From a checkpoint of a small transformer trained on Wikipedia.
Size: 15 layers, width 256, 4 heads of 64, MLP 1024 squared ReLU, vocabulary 2048.
Architecture: RMSNorm before each block, rotary positions, no biases in attention or MLP, normalized queries and keys, some layers without attention, local attention windows, shifted keys, a norm on each head, value residuals, an embedding shortcut.
Training: a variant of Muon for these matrices, 606M tokens, 8519 steps.
Each number is 128 + 24 x the weight over the matrix's rms, rounded and kept within 0 to 255. Layers, rows and columns count from 0. Numbers have three digits each.

# up: layer 3 MLP up, 1024x256, rms 0.124, rows 396-495, columns 128-191
# down: layer 3 MLP down (transposed), 1024x256, rms 0.116, rows 396-495, columns 128-191
up396:125096074133128160120137131123103130119112118095110125128128104123193094150128158094069108113109100126173135127151114139091150154141110089113123160071139150116111181154148117140158071084127114
down396:125122132140129097090168108147164118129114089117153113145101153178105155103083150133155109135139135133104080119159107138158117144162110136113103130117130144136166124141075128122208075070080136
up397:139136153145158144113144151112100091132098133120163121121120095086116129178111137116101117132122115101114149118147175101129121147119117101112111127062133106128124167155119087116120096140081111
down397:107135139137116145124156074123119157108148109130113133143149129147115113077132127141156140118121161118150136114151131088123089100145152131155145129150111168180154115145121177115148163088114152
up398:093126120143141135113097094138128149128112106151135123102161133120139170092118138128122134138089121057107110124193116131166160145090112130137080184108116149146140178125107097125151121089108094
down398:123169135121125134127138149140114169110107116111136155117129145131104104117115115088129095176129120119144107122096121087172102117135128071107101152119152151128142114165118180092174137121131169
up399:137056136125095141139154129136085083142106168154144097122192109141112103137123119152118164070134127165106125114098130137092072149133132128170148099106150144091147139146095140119141140128149126
down399:084115124143141090116133107148168172152151144120092172138131071132072185106121117092120127164104100142127126073145104127124178098119097112154142150133159135139125134132122061117142133134123096
up400:116114111120140125110129090111141107135179124115114120139090146158168175123154167071084119095109083121115135102129180125159158142183124134165109090113104160132135090127094140163107125141103160
down400:134111116100124163094134153147126139105154131132127116119141125145099108102144163121125132136137136134186142092144144151146134082056111150137125118138098130083131179156095136127173129144131118
up401:132153134147084122132103106101110145160114128126105107125098077106095073129132101128097133122087139133164112135155142115125129137162133121150135106093065132114142141110104124123104117108129108
down401:142166136152149139161152150120162130079179121154143180111167150121171154145131152126113102131155096145095139163132108110128146078142095115127143145106099108127112141143131119124132114094133092
up402:156152149130121129145129146116116139146178135141093124164150142132100108132134177123102158138114131125099130112136169105114138128127112127109136144111112136143133152120129157117096099112110149
down402:135156143119164132107135133177144154123102124131157151115105126126141121081123133055155139112162154112125153129131107122157105152159132099152094119114142154138126121135112121127126144103137123
up403:146129136067140115128165139113137094135159080111140120121104129125125134063113075132112110088093164152118129113135142097131107166128112110115098152110155109139130109122111099126083147148169113
down403:135154180110106121105128145102098153098112120160136125071132119108121142148132125150096166160147121139131131123133148130153113104075128104141124120106110128113163110140061125117121150143119138
up404:128125117174149077104178141101118128131079105117199145152101125143093137089139134144127149145108126141162136121169163167149085094122145086149120113126114152141043096176115080108198121135171089
down404:134155122159113162138097096086114159185097103100149110136152161132126144131163151141118149140129123139083133122143135102169119134124167109118113141104103155132128123070118112114096107101147118
up405:151136121129088146144069110152164114153139091145107173118124109126107146078144126158156108121097105128109116105098111132139162119142136141146128148157154136127150095158118130105136144156106104
down405:137133130078150126154147106114191129133133141112099124087136103168175151162127180147108145118132116153122150105186112140133124092144125088132126135094132114111121152086126150120086084116117122
up406:129145104101163133126147143105134130119133134123122128120104147196118109103124189113149092156099084161088120124135138133145127109135148092163118102149106147124135131128129143135139127095149128
down406:140154117111141076130108141161090133101129101150123160139129125143124079140123126125134153108110133132127123139147140131133111122105147140128120137130132153119116087104123116110127140164090133
up407:126086139113118083111129173102144136108112159149155164106130129147109065165109094132179129121150154091152151088125126105089152175141126181122151142145135134115167089115177115124116143123170179
down407:192147113095105160106133103134133141148097132134163109151127104106168146135089138113127143109136113143152148167139086141132096082141118144146117149129095144193122134129113143133103121141102107
up408:160089143120114127134165108184143185082138148086103116115125080142106138147126090154133160125109114145132114129113153097094149186127117141140150057122174121169126121076133130085153090098107122
down408:148164115106192089095133107118154132159099142125114094121144052091127137129138138158132174157103117131160105095118137137134105109184100120101123115136142129114119127131084116089132122138123134
up409:174123118119136103115138107139143098141136131116122139125165122156089125130149140133146120129135115081108134093161112132100113097096139099145105114113108108128148092133120125163186152117123109
down409:101105126135129143167086109156119167116062128158123113130143162132153087124124074123099105133093095108134154133149145137110120095136127130133137185117132146102125127109119144114118137103153132
up410:108131143117128107117141144126168134112133150115179138115114138103146143111096098136119130125152137151112055158138126116123091154099107104120151103120146079120170153179105108149125120143132110
down410:150135133150116156109132154125118125127143105118135150114137113132152125151186144098163159143129145160125129127109099127130138145154166163124136086152113122132106161155158155125142144139109115
up411:096151105166191121128149122142155164136129128136191135157158109158107114070127159124110159116101143126127081180147147143114130152113115139150124122120103145114078171097126157145099087166144151
down411:135132112119099150139161132134149138093143136111144111133153131114138104167126171151121152118126133129123134125052116124173143100124124142103120145142141138089129115156138159158121106148120160
up412:113128141121099093162126125119173141165121091159158138132115148131135130131108114126094142135131139123149131115170163109126124165124156123136103164133109083098116146139112131125105148133109139
down412:122132126161130133091111161138111136087119134123095099135127158096154127152103089097144144100123165171118145132155121105163095112096154141144105140136154128151104150106121120136170113110107131
up413:129112130086133149131096141104144153140136132119145083117102130107140113144138164132116146142170123142138124162155127126097168133148121148114157152125124092128133142129060120104130154127141124
down413:127162112156191145136165128171131144101085137146158102130152160131103182066118167140140118161169104107100127100154125090125122131168185113176123124128132135138138164178118103124127157144089156
up414:105155109140147135134152148176111131134116114120136095139142119137157072130096118155123148129118096129132159135102126145107068102104146135104129113152142133125129160080096138179142113106127172
down414:130130160116114159071132104058127112135152165112167144095143187112153151112134142106121130138158114148125130134136097155105086086122136092093100118134126122108109106155108131120113142149137126
up415:125154113112135142089140152140118094122151116145115128112156126114135088108087118124169095128076089123149153055139127140094097127128080114133108126141136135096136109144113122108117160122165171
down415:141137135136118124173111109121146176137099111116135128122129152105123136132154134138136109116151143141166151130119117136165100160112162112093134120145108084150147123071153138099147095126113121
up416:139147161127160117111142120110125108159119111111146149137109113132130119138111163131140135105104128153134134143136103152162123141109141127132101107128138146114144148115163112107099168110123120
down416:120128126153142085117113137130139118128104082121070122153155144134145102138116100150124119135153131132112099140166154093122120097136125112093104086171122149156178083148110149129123152108124161
up417:103157128104077162143124088153125116160133143162133116143150156099110165124096126124120152113123101126105143150125123110164092146120144150067142130154122168133128127164147135131142107136110152
down417:132120145115103109159109156135085121153120148124109177143139088145139129104079135102123158156085120125098158127134121119141164140116218139194138161148120110176148118117158133133115147088105105
up418:097128115131123137092127147130116121182156166115094149132139153102131118108135139133087129130137136143131100129104101101103146106130141152108134143154077121157084130125121214094132113096146112
down418:147113110177095132158116148143134120125141116115146079133133123137128129108074082136134139134161137125161160199162125157118152137103080137134153166121116124130120099129112100119113141109100128
up419:159100164107142140120158139103095096141115147140143120106077119143114095147157147146116113140166092165129123116131140143135099102117129135160187104102151112143128117155106120095144138113114140
down419:122167167124145122125132105143143098113118098153136097080166116081126143117144125091120155083143117162123099127151120124133138142155110098121124161133134097119146104073142148125126107121137123
up420:129107115160158079123122121129174133124097122129103134135132109138119096114150137099129111120157146114089079154165097140129169138172114152132159100153107123170125163168112056101095141150116151
down420:148101166104138137142163101147130094129132127109091169151100127128141124157154209128150130114106137164097123146133104156179111134122152108131111106129149108147177172139143139089112135113116124
up421:172123084100160142101093140122068157103140148164150134112161105133142178120139133107150076094141171129110068147098106121150119126167162142124127155141110107152155114092145165147142130132079117
down421:110141153116131164153097120145177125137133143144142117134136136132090157109150105129094116145160163108124134137094119100122127168154128114149139148107113107123083069143133170146111122157157172
up422:120169093094123132125146154094105095121141117142125131126080125120149141160135089117118127121137134153142174121111128133137122140152121107134135094177137120137175097098154148139112143141150120
down422:127105148112131159160121136115101121107143120108078153152106144115107073153093126132084114147096148163094128136110118147132174080090138177149124139169101133156151118151105152136107111151109151
up423:108118071145091126111119132126119124125108119114124125121130132090172101130119118113070108115106086142102117155138138123111162089082103068123073113155118146100109081114134180124114129069168102
down423:084123144076113100101111114114127157149115136117084101171129134125096141146121145085183090106147119107147147114144116196129109161130106127157118100197110098168108145114117084140096144152081139
up424:146146108099146132176123143117096140148118101098131113169140138181115148151138138126137093129118126166133100129140138153117126155132141165111134098161119155150126150132150121145109136151124150
down424:127147113131080128154126143119128138177140147172142119081120082169158146125159135132122121120145129151134159157112188087143124121086112122135106151145080133129137082180133134136151136085113101
up425:102180167141132137147137137122161115121125121109101093135118091091145148113098155099100124116150121159077107130169094116133152142128097089117136149185130112130126103143126127091123105143134118
down425:098099085123066112126098147121130092141133097167111150156144152158159137109107119141149094089084151155175142152138119172092103099139116148115156147109161149103156103145135127143129133105102133
up426:151084084169176131137135155112151133110122147156146128153154156131172124100158113107127123151095093166151130133130157108105100105155171132123083114128091146130092121111119127120134153130110086
down426:085162184142156075100163161153150109158143180153105157133125165129098132090147112147140134159106146106120147154155121124059101108152103123121150147105088147119141128092128145130149122129140113
up427:076152160102126144112126145133138113135153149142127172116172135165117172137158149145075110118102124103106103126130122131113120178087166127111133147144114157154094161143123138095159156126144134
down427:114151099122098061098098131121114145189162117149130122136103123152100133115104144114141144135149140110146144125106124143118145109129138181116154128096140140116114120154117107106130113075132078
up428:142132119198087131128043145113154107156152085114125135130152133090086101116111144141131090137153134125114156101161067133095082135153156115114126147118119122129143125114161101150159113108167097
down428:110197099135116121157150123176154116162107107148093145112110131072084124125173108129149128120184111207095108132182134149154098081130141091156141111107130105120100110154168105115134113144095167
up429:167148084129126127144104104119174163169146136129129108181151130077145128118146115127071120157088124109149131122125153161133076128118141140089090134087143154127063160175101176109120150129086162
down429:103149120154136119158128152151117076128166153145096155104139147167094131133116158118153151118128110105142119138123122113142135140146115105114091119139136149112134136108090152123123076109110132
up430:128155137082098121112116130115106163175155125086144110139126135118157181113108128095117125134159119150126133130124099141135131131148120115130145124113157138100126118153111110173112140175116122
down430:137115123142095162110124126158145141132113158102122064089144143139128142118092112150106138145135087131179196116158174156149147114144136097124123138150074110168144132117098163112137133132085106
up431:124140139170096134120108183154086120114170127118150148095114122114108141194113140156105146089118164154113127166107176127115100118094131113122122102149134136152131182131141131100130099090131133
down431:133163112113116087125142161159148101122093143141121136115102113147131118091114130127142160143205123127057090121127121080168156093067143136116144132125105165148103083103181133145105140168149097
up432:135124099115113124136153125107126136129123116143157172127156152095143108098118121130145187132126096135170119140089101114076135117139160119125089067124141137126102141143106138137099117122108136
down432:111149160142122148141139136145103150148142114152167171118131162155154118144124108118093122145130133096128140138130112118095142070174108093114107112152131166126137109162079144093129141158088148
up433:124119119129143130111113159125098065143175130120147123116124149163130153111104084107142157135095125157117124135094166160097140152125136115137175073123100126128135123088137103176156120099080158
down433:171135129154093123100134073118117135146106097092128091146101081106110139104152130139122164114155112138136139143160100118082093130141148151099107136153125097104117151147140124123122143146111101
up434:130169086130139164111115141169137127131103116103146142115121166127149099177147137113127138180077100135128144060158091136129151114121127145106156101134105143122124168117174140164119170104103145
down434:109130199115129141114121076121101139118128142144085128110156112146144127135128112182139142127140112108149090122103130125130046118127128102114149116145124156140072087126091112114102080114136169
up435:153181095142153158100132141143106100120086172097137106133125166124112104108152171145129126095129163103110061126095144109148159048088133146140107118136133117151131177118168093144156108106114133
down435:154154129096114082134141098097129123092162143145128096117104148143147077142182093143098137125135115116121123162135109157143105144131155149130146155093096116172120129101145131145135091144104110
up436:180107174144138091152196117141114189115145112161127135122128153131145147090151150129092143144148098120124137128141103140111112115138138137140110162074139126137118153138138131099089141168125102
down436:137137167122087172140177109145145155136111109136112110159072114167119165110153145110132161151143159153125142129099130152111114118131112096104103112114134135147111130139122137124148101154132147
up437:141153136148127108121130166156138136118080109149127125118142095133152142147113156118076102137097110140103098117134126123119093113101132098119152112102143149144124139115161124120125108134146134
down437:150122112101107135096118115120136120117139084116142099145141131097106106146134134153112123145106115135117100125107120134103205101090135105127094081095118135085134133160152097117141111092135101
up438:142098109106137167169135125112111152096153095114131138121135154121109120127119079096087158131095138112119128122123101132119097156124125137103155085118118106135142123171094136130107111172146097
down438:139119143120146094174138107173110150108135135114134141116116132100149156139129151177122149144109108128145162158100098097148121107098156184126117151148130123165104109106137133142116159122120100
up439:119118141154168156132156074158119166137159170184139162114135132152109094148129115105140159135126127141108130147136113176126097102151126117152120134119144137115105120112135135126128126136100138
down439:090101142107149156113133162147145147154114097152143130157124089134137099103128131140091105132148141143097132101161115122141095089136126126147116134136108149126098112127133130159124159131129089
up440:135095161133122105161138122128069118125086147069100139130117178125134178120120120113168176136138123086118124080118146099154174096151132128130108130130146140125135148154092155133124114093098106
down440:165159172106133161152144126145123156143173107132129136098149143180099164143132135157095124134126137153127140147115130129140113114121121144126176107127175147083141103129145114100118146145122136
up441:158167104104133138098132158070170117146142128129111142153095151124162135099131116155118142134110133116123127159094102127128157109119145119164111103122148091103176142075115135097125121128140184
down441:152160140129097110184109094126154088113153154134132210128139131107162133126147072114162113147108122134135111133176098119112100105125113134154113116145155148135118111092108170077124141123151113
up442:101122089120123124163094112162106096148143156126125126134135107146129168158123131137137127134172122125088094125118116102093144101137169102140156157113154157146101167080185140126117149153111135
down442:115135141143109069134135139125151132117115108127079106113137136123147086103130109078128101142119151129144111142071155136120165099109116124162139146112117120123124120146091109133143090174126104
up443:131135128101080124080148128156129088115133112110117091102124137119137105196090103104119120166124101132140140111160143120099134099127148174078169153135116114104114132137175137111124143099166096
down443:109078076187106115122110081137127105100079150113139153094099122137128148109127172129152167115132132096115129146072128130120088149128128113104090133115137122146142102152089165084148141147120107
up444:113163103148123099106138116118119102121160138077154133113119151114111100152185192137189156198113134115164151108091175114114102129078171123132140140151088147151095188139152125117191156145143128
down444:131122138146097126132124124093110149115126064119126129133155086112136121126126139147130122155120153113142112167145164109130152135153171122116116081096173125155131127133133131108096135097113103
up445:147124119095116099158137157137142119116158124082128072143104148129146119145095127093151095098137125143154117103113137142116150172100108152066151086108118117104123113151179119085124106128097095
down445:126141164088159124145082147120128115170098102100107154154128154125121145113108107153143090141082174129151097148127093192122152105098159117133105077118126133127160156125136154121130126096138131
up446:088086108118074120112141148137135151134098117106094124135097154129114123137167157138137150102151103147143156144096113143141121105142142112102128133159121146145106123154160129095186161127095080
down446:132140099109126170141120090086157109084153118076104109144134122104151125095130144106124095147128092138119114099155125102130092098126102154129124110119104112156122179137132095133127120117154091
up447:124134127144164109096134145113145110188163170153146082113147154131168154136105121098111144097153121134136133109127194136100126145128147140147154081140096087120110101146126115145088102146196099
down447:106167149135098162139103135117123065093106107135135127126115126122110167127123184103116115102164095117152147156136088101124148150145137209172161116104146177122165145081130143101118152102116088
up448:146092105124128115134165165143082114085141101135113064128144142098090103105070121116115084126165138130168120125159136132107100102100182133156125210088108108123121155149176132105168103164106081
down448:132120127135097089173079142091117117118153131117133094114144132161133119117108113139120128129147097098155116140130122155103163110081183140104142087132120137124114129109130124131121136105156127
up449:114126159112140114109162092110135107139131161150130097114168139120145114102130123146112168128113118144145137142126141131129145097116127128135149136110136071122097184131122180150124118129139116
down449:164101087139162112137150090146152130099141158105119120106161136159157111146102163123139120136131157166141102143143128092153127116096104119124123125149141123139147111115104134125117089118188100
up450:089149113132149100175163134120108127120165119156119172142158181151142128122102105116124138078136122102153132135095134121143126140117188132151126143126137150120102130117123106128144132169147155
down450:161117135125095097131134123118135123137132110089114095112160157120130082121109087115127121152147094113116094170134116150132109141108128115117113165163118149083177121092132126176123120136120134
up451:137136112107135147144125121152136078130152122131162116149099089156139096156165132135120121103111154116084113177115169107174150175123163143118118116149122111129164160160105101062146140144107074
down451:164127160126126116123103195140079111137144124136124103080126170112128153110101098129143120138131140099136138121137126131157138116125136119126140148129137177131145109129104122128093105138154116
up452:143106109218137145099127177126079146125155149072126155157116134107129147122135183136103083131182129107149121120173081133114105141115137119142129105156127103081145098101101137105079127127118139
down452:132124140130138170134126091160104127148191156095128119154126084141120111146155120122110102136154087154122150128104143109160105146126109143122112129126131104088085107139134163141103114118165122
up453:101117140129104128112131122131138132149148051058123158107147091135139137112128101133108145130136132107119084143192060161093125138167141128078125143110098128169124137082146135131132139132131134
down453:115130123135139110107129113168163148092114183138165144136121151114149114204128132116172123134151164166177156117123116147105132089159113111140145107120148111139174135150126121127088183127116111
up454:148140112136124130118167079091120116116157129158144138122153120167142151132116134130082134132106146096116143155120132093150110125119099088128110108133109096107143130115153108153111163129138129
down454:149111093105141109150130114136164101147098127086122112176108128106178141121107144124104159128110128148161132144138124145117145162137116131114122162151181116143112105084138131149132099129122109
up455:136124103105112160134127081175171137119144142129136103130146180083115131132165120149151141083082080152122127130137157122140122102111123126138085170106131117172143116130103108131160120124146145
down455:102153152132190149105122138116106174092103097140107128170154075134129140115113113150103104137108103060142151147136124108147090140155091128152135081139156132121161144067150160139144133086182183
up456:111125119141112081119148129138146112146169096154138099117126135118122108122114066126097158101115159105123131159169130116108153125118159125086156098142120097136114115130167108154139113160093146
down456:127151150127143141173085122088118084125123178122127130135148120129133109125151116076126145131133136155134134136139128109149149133118079121172128106132097153152113115119145108121118151112157175
up457:160124101120148188091161088145142146107132137118111127158138104137118154115121129108120068136137152154164111133138115155151175116101182094131145100129103139152136136113077128160130131128147163
down457:131128197164142138130137187101086124071118108152114083101144100138140134151095151113149153150136133112112149142146147128144143074110165148122111142121135149094135146121150124107141112130101145
up458:102135116178110110144102148125062131088144106133087094122120150145102131102137075161144114099164096151129113146111149136164095164134158161147127097119136115113119155114100128136125159117106098
down458:150127117142157140180113152130129142163175164099162115129158140125140134133126148161150158124113127178092141114126135088153136112131127129095165106141160152135127083112094125146140142135098106
up459:118135104117155154131195150090139091121157149133135137115155130097084100140175123113107170136173121117097136116115096063145129131107132104155095107108083146166123126115158170133144115154111097
down459:109117105122110107121132098132117088115129076141113108135108169106165116144116119154087149094122161154124141134123116164138084123082148125130112128141137062156157126105165139121139166105118131
up460:107140133088136118088094145130145130120141140113129161162085146130148139157173116137136086116119133151148108164100166131137145146133088109126148102144171103123126117087125141117172149135142100
down460:161117100124152174130160134186134106155118149135139145174129115116168104146144137140113075153115166169132156133118142136079122140137147097126134093155086121117116177155124108131164106101143105
up461:173130132137122093121117125148093149128080139119136119159094139120123083159141091098122190167107128161146120102130141108164163122111129141209146200171134077092116144092143126163139126166095155
down461:133132125113146129116135121131143163179154091153098165130149120088145123125134151133093135138086096104099065133101091112065135129144116120097161115134116145143165119094097150116098134133095165
up462:112116108122140095127143099103112087122075104075178106149137133098103133103134111147101147120106116112118095117116142109087089105123144149136145108148088124142112113111103150132145127139116120
down462:123140171144082114132090188146132170095154114107106149119132152134126101124153118144093097175127120110131135114171092087126132143126145172127145163145119117141120114118136153146067154106114140
up463:135129092142156147093116116139144141116134099144113110127109129104091103131145171126140121084149128159109112100127085127149102131149122124098099133173093104120137130146138135125167142106148132
down463:119110107152144160104109112132116157168096103133114130106107128146132120152150106136146114151147116098104189155140143145112124114129135118119162112158118146140109107108152145068152089156122150
up464:119074110143150124107095157178145154167132114100120151129101110112114133168123130162123175114149123127144145127165147119115133182153133140114091166097119076098102111143101143118079142157093115
down464:126124141146113084149128093136104120059130120104132115079133139142112143102119119123120120148080140120146135130090172116131109084108122105118148139150113126164195120109133099122129126131122107
up465:101148124103130096142131125144088094161134136101160146137095120119098122120113124137122155107128119141104123145096127127099146153087120124112098083160119134166126086153131085146141152140116159
down465:165118090164145115156148148126169090059110139187105163138148111069107138121085130193145155131167134106114104123143142121138128141144083119153150157124152071115160130132142128143125114149123095
up466:115127150142100130121131127151153115169139145138147075117113133104161106114121142112126122137135083125130100098126132131129078141153118143158136150125112154143170116124147135152112109147116116
down466:079082123108093157170126139140141101142155150123097143128156124140131082109070127158136114111123141123144175106143114129196140109139142131121110116134126121121126089155153142114195159144104121
up467:110106128187157173120174162137183120142150109099165171157143137108111145166125177090133149117141162124113129130105130070126130129125120128097126171139072142086097119141117128143153148123129093
down467:111120104120140183133085133141087127150148194150125142068135107145137103119148098109144091174100144089082091147122147148121108135122066121109106049154170124177088137082125122192154142117147175
up468:150115138166127102126124118096142130129112109108144106144103112124138140124128122096132176146131141136133123175151139089080110118118124153166154151117136121094116132111110116151129160117139163
down468:126133076168105159154093101124127147170088174185120132153120160148151134121101150144172118148186127144107145135126144136107083151140185135120109110100149141144148122118140124128082113132127100
up469:167187121141088112170126153139151150120113121168127076086151169095122122131108142118148145109132167167145127105138107115139147126096114109117117148118106152149141120118135140080140153145159080
down469:099129142092123118130119134117138129083136087143143076107137163129147104137117126183110153152149163151117152149117140168155181144100155120141112115120134145100113099126184136173136138123182161
up470:119137137149107120128138155109088182110111141124150106155133152154111139127113096136094140099137148109163120132118137106140196132119133106110139114133109113104124089063165127126135139112125131
down470:157200086086164166127173130133136141166114122135184111123146144161144120153178194121152124145116149117120088113140092134132153127099148121140137122127120128132148099107141105099141135155099138
up471:106122089080117123117173138119134123108128151102123113108112135106126131167139098114156169133140119170102113155152113169107133143119157131109137094102109137154131162090128133149082150102152127
down471:137123126183130131176148125136140147130147076145099173164111169150145137138133105141102116137113179180160089128077178088147116084117163118104106121097146102159135096148146121100176123156156118
up472:106091118160135160141131127150096149097153142137115153156121125111149095144123113166130106083151073105131128097097100137126111153099167110117136166140127107159099082140131132129110195131142151
down472:145153130093122112135117133129151133092109080112130124109151145132144133099134153124124157084090137118139167126128169103075172161155089172096092127133147158075147170123160158065134125117143146
up473:112125143106127127138116137092125147115141141139169131099130122122171121100136129148150082144116104144149129134164133113129096135151140109110137128126118156129153130128134139107142114111122147
down473:080115140134132111095159122131151125108116099142127101155126132141107097118135172122135125108159123129112163161140136161106142141139140142188126129136120202127164103099109149145156158132141111
up474:151133150103107142140093142116149077138088150120155123160135153126097164124129170130158159088130134163131149150109108164157159118104102182112117120093151134108101120125081145121169143112159179
down474:102139127123128142094150142151148165157151145127120099106123076138117096156119163131088131123142154177060131119128126111121138158162122097135125118162112079161120149080127129144167136093160134
up475:145118131147122141140171131175094104150147111149148126122126134141094121128186140100119125128131132112112112125134110155091111123117113083139126121120118145148137132116099163081177086115154154
down475:134175207140114143141098157142135138155144127130144123084095141081148118120100110148118084130116125165153146117132127120144179139124116152083184114127146092155152142131129129150108167114126118
up476:132123104163136119111122141122128144147117133154145189151120182116070105157121130126136113087095147128134142106119129118116147119126142073132138110112108123139146095119159152134140148126127112
down476:119099099128100129138155133160117136144121162092093107149125133151152128112102126124146147158118111164153120107122158124133106153137116170174136116128172139135131142168102130163124122084072125
up477:167154120129123124145114132086087118096110058140141115117130158094134114159145134124148117083122110115138121110131109147102176116155135131147143117114169088158116140103121125150166112140165124
down477:098098139109070144127136129141152123145117136115093149102139100145090125124113153081143118120136140183113095124106110146121082131103105159133138117123082135096154113180126120110137127094104137
up478:137077161101141088114123139145160099144148131120109130125123124141165092126151128131152120157128124113115144129096129116126115157123108138107151105111140095114136141144138138111118141109123099
down478:119139101169100139083146116154123115186109153116180123141139132145129120125121139142147111134114115119186151118092113123115104150138125125137101135157136132126126131146139083144138115148142143
up479:134141106137146091154125114140148130139085135125127113106065147136159104146136102141126128136159125120143087111167114128156127156134161143110114102131154133171134121132145112129173132099092150
down479:164103131068138127158068100114079123092124132126156108133164125159116112101101135140113091128125161109137155126148155127131157094140126146109130140144161111111114130088131099168136184151158103
up480:108127127134080159157117152088128142140104127120150143124083154130158129111120139083138152102152139124130107093123109135113171120133116126114111084144114139123142137105164152139082158170118169
down480:162140140091157133111115092141156153168112128142115135120127151138153118124142123183082161177151129127114132137126121146133045129117149102143128127141139161121104122156134109173145183134150151
up481:139143092121156140150125138114147143120155147125130118143127132136134133167112131073145132146112135138149120123151086130129127110154116106137113173118118121147163159121101114173130184210122120
down481:148143155139151117072083139137135149149164121101102135112120116119109102166090137128164140104120135167142158086123104125144118117152112103160143113082164132090123138151127121174083143129133107
up482:164132113124129158150113136147155130113085091141182104138144120156137127149120172128084101109109135124119161114144121114116144084107152101173130093155139143118116100095131101131124105109110084
down482:108095138070154115125145093163078081101142164132092125128108143110105087118129084143132142103157103142151104109131132134160117127118115132136138131162158134141169124124153130090136107120127109
up483:080103156160104110085141117158110155141146156121114169136141142131116099151145141156170180135105119116120148089123148100168113114114142163104147088145113142126164137124112112177138100084152139
down483:125130138116121127090131121096124131157131108146164155103082146155114171117115136171125070096198149178153175113128117078115133128145198126117143124094100114126127105137118115146135134128125123
up484:118137142087125115142091137126105141160110132138096146139132100119165137126150141140175118118080116145122120100124148151145142116143155083112130139129088128134122147111139113117143126140144135
down484:149107139107147181127119118114178118146104106138161089136128113118138119117106136142122097097133125087107161127105149115131143138130093140137093098129172155137147114117133105141143137112123151
up485:191129099123116140143155158158100104107134141136138141109115137145103127102135142123085141132149164135126120153157119164136080150117157153081136134115149131120135128147131156141137104178158168
down485:164129121132125114111135093104118151083104126139119115116096122126115113129153117095131121093121098167091175142126128098218147083101103138140118112100169124104156111116118151093104152133136098
up486:119129139116079151128111150190144118095152149127073100124152127096160155144090128172146143161080116132092148145113154093113113125097158109145186133098144146177106146137145122072149095103143139
down486:138106125160141101118131134121145122161152142095129129135124103132131106110121112111125114125134115110182123106174140104162140127097124115117089157107140146098139097122123177141123144157138129
up487:091144149120154173147168098128149155160137159122101164103113116151126110143158140122129200157095129114107118110171144129094102160106091075150163118145154129165178131135157145092124096140162150
down487:137102128151101120159092195143115115123123152129135140143066132103103118119045060111099105095162149129195116126191118140146131099122125137095131115142105106114103137134129126142106166117119121
up488:151160128168180113113124135157112108092141130119140138114144172136161129122149125145121172131126112117143108107189126124135097150102115128145093175161114113162124144164126116140126152143143101
down488:123114134136139163114121160156101096108150140122084149155173156122107116140129113176088128146124121128157103151116137151171155081104146161099113108197171140135111138158140162075193145124097132
up489:132098086084149152062112172127184084161108146138100160121127112141130090146161129136158160140141139133076095072116126167126129158139124114119102127126102104168125156150111104132152118159133092
down489:136128156174124139165083128080133111147101136095147064133124147142103126126121106132138118119134131114170147138094088138120113139137116156114168160122092139111124125116171102140120120101172104
up490:114125144167153085100162143137135124100127146106147173129138130138116135139134143135085119103153144095088094154136150153087154092127124105125094103134147102143141142114129118100095137096129177
down490:137078102137106133157118076164121108136132087155120113160176160113098091156104089107120117110092062128140127114112115109152103109083124123141114154150090153083128166114146115152144126100113117
up491:138126126145140098109156137100135156147154118092161109089102117093142114096148124139122143137128147079113172129117155156106099143095111138176134123108126093150148126133085158148129161121124141
down491:101122122139113123138109117140146103140141151154084111126122172148144139169093138119138154147146148132151120105153135110183138120119128112110132167165137135099097124116096082167138161129121128
up492:145143123149124093128121121094102174117137179105178145141146082135158148144130118095132118093134121120137083165177131126125163158095146145073136159113093111102093141156139120150109120112119107
down492:139090186116179105099140123130115147170183125160134119144117112149134158120134159155088138097101118131124129146119152142097099104059101117141114173143134158140135157085090122174105129145123198
up493:133153120102136138104124151137090106131115115177160131093135127082079128094110081159123141105120107157145086115126122162126144145112128116138121123091122154132122150112134123100112131141125186
down493:109159139150125134134117152094134128082158193116096150158122082158144164144126091117119133129148121126126146136163136143181133100142113143151132135162068166136150119119114146145138095120113134
up494:170121113077132152114087099176138112162097092137146106146128155096162101078138132156136126150163115067121062145159134089101154096108100151117131125115086117139140095159109108130160163140131128
down494:141104134121138123133096125110109174150129141120155113123098117118132131166095122172171100120135130119129145137125136129154173148096136140167119136137099133072138125151089136133127099144161133
up495:118120124152088123121097109124138095119144112095117130145108110118121115125098166163138138134138115103098132116182121104120110142156108139109075109132123109129121121152145134146123121101148143
down495:126105156117135146106130130119131139152115145131103101135145142129155139138130087113128120112115115152165106135140145138131153129117134123139153131174094141132139113111090099154136107138123166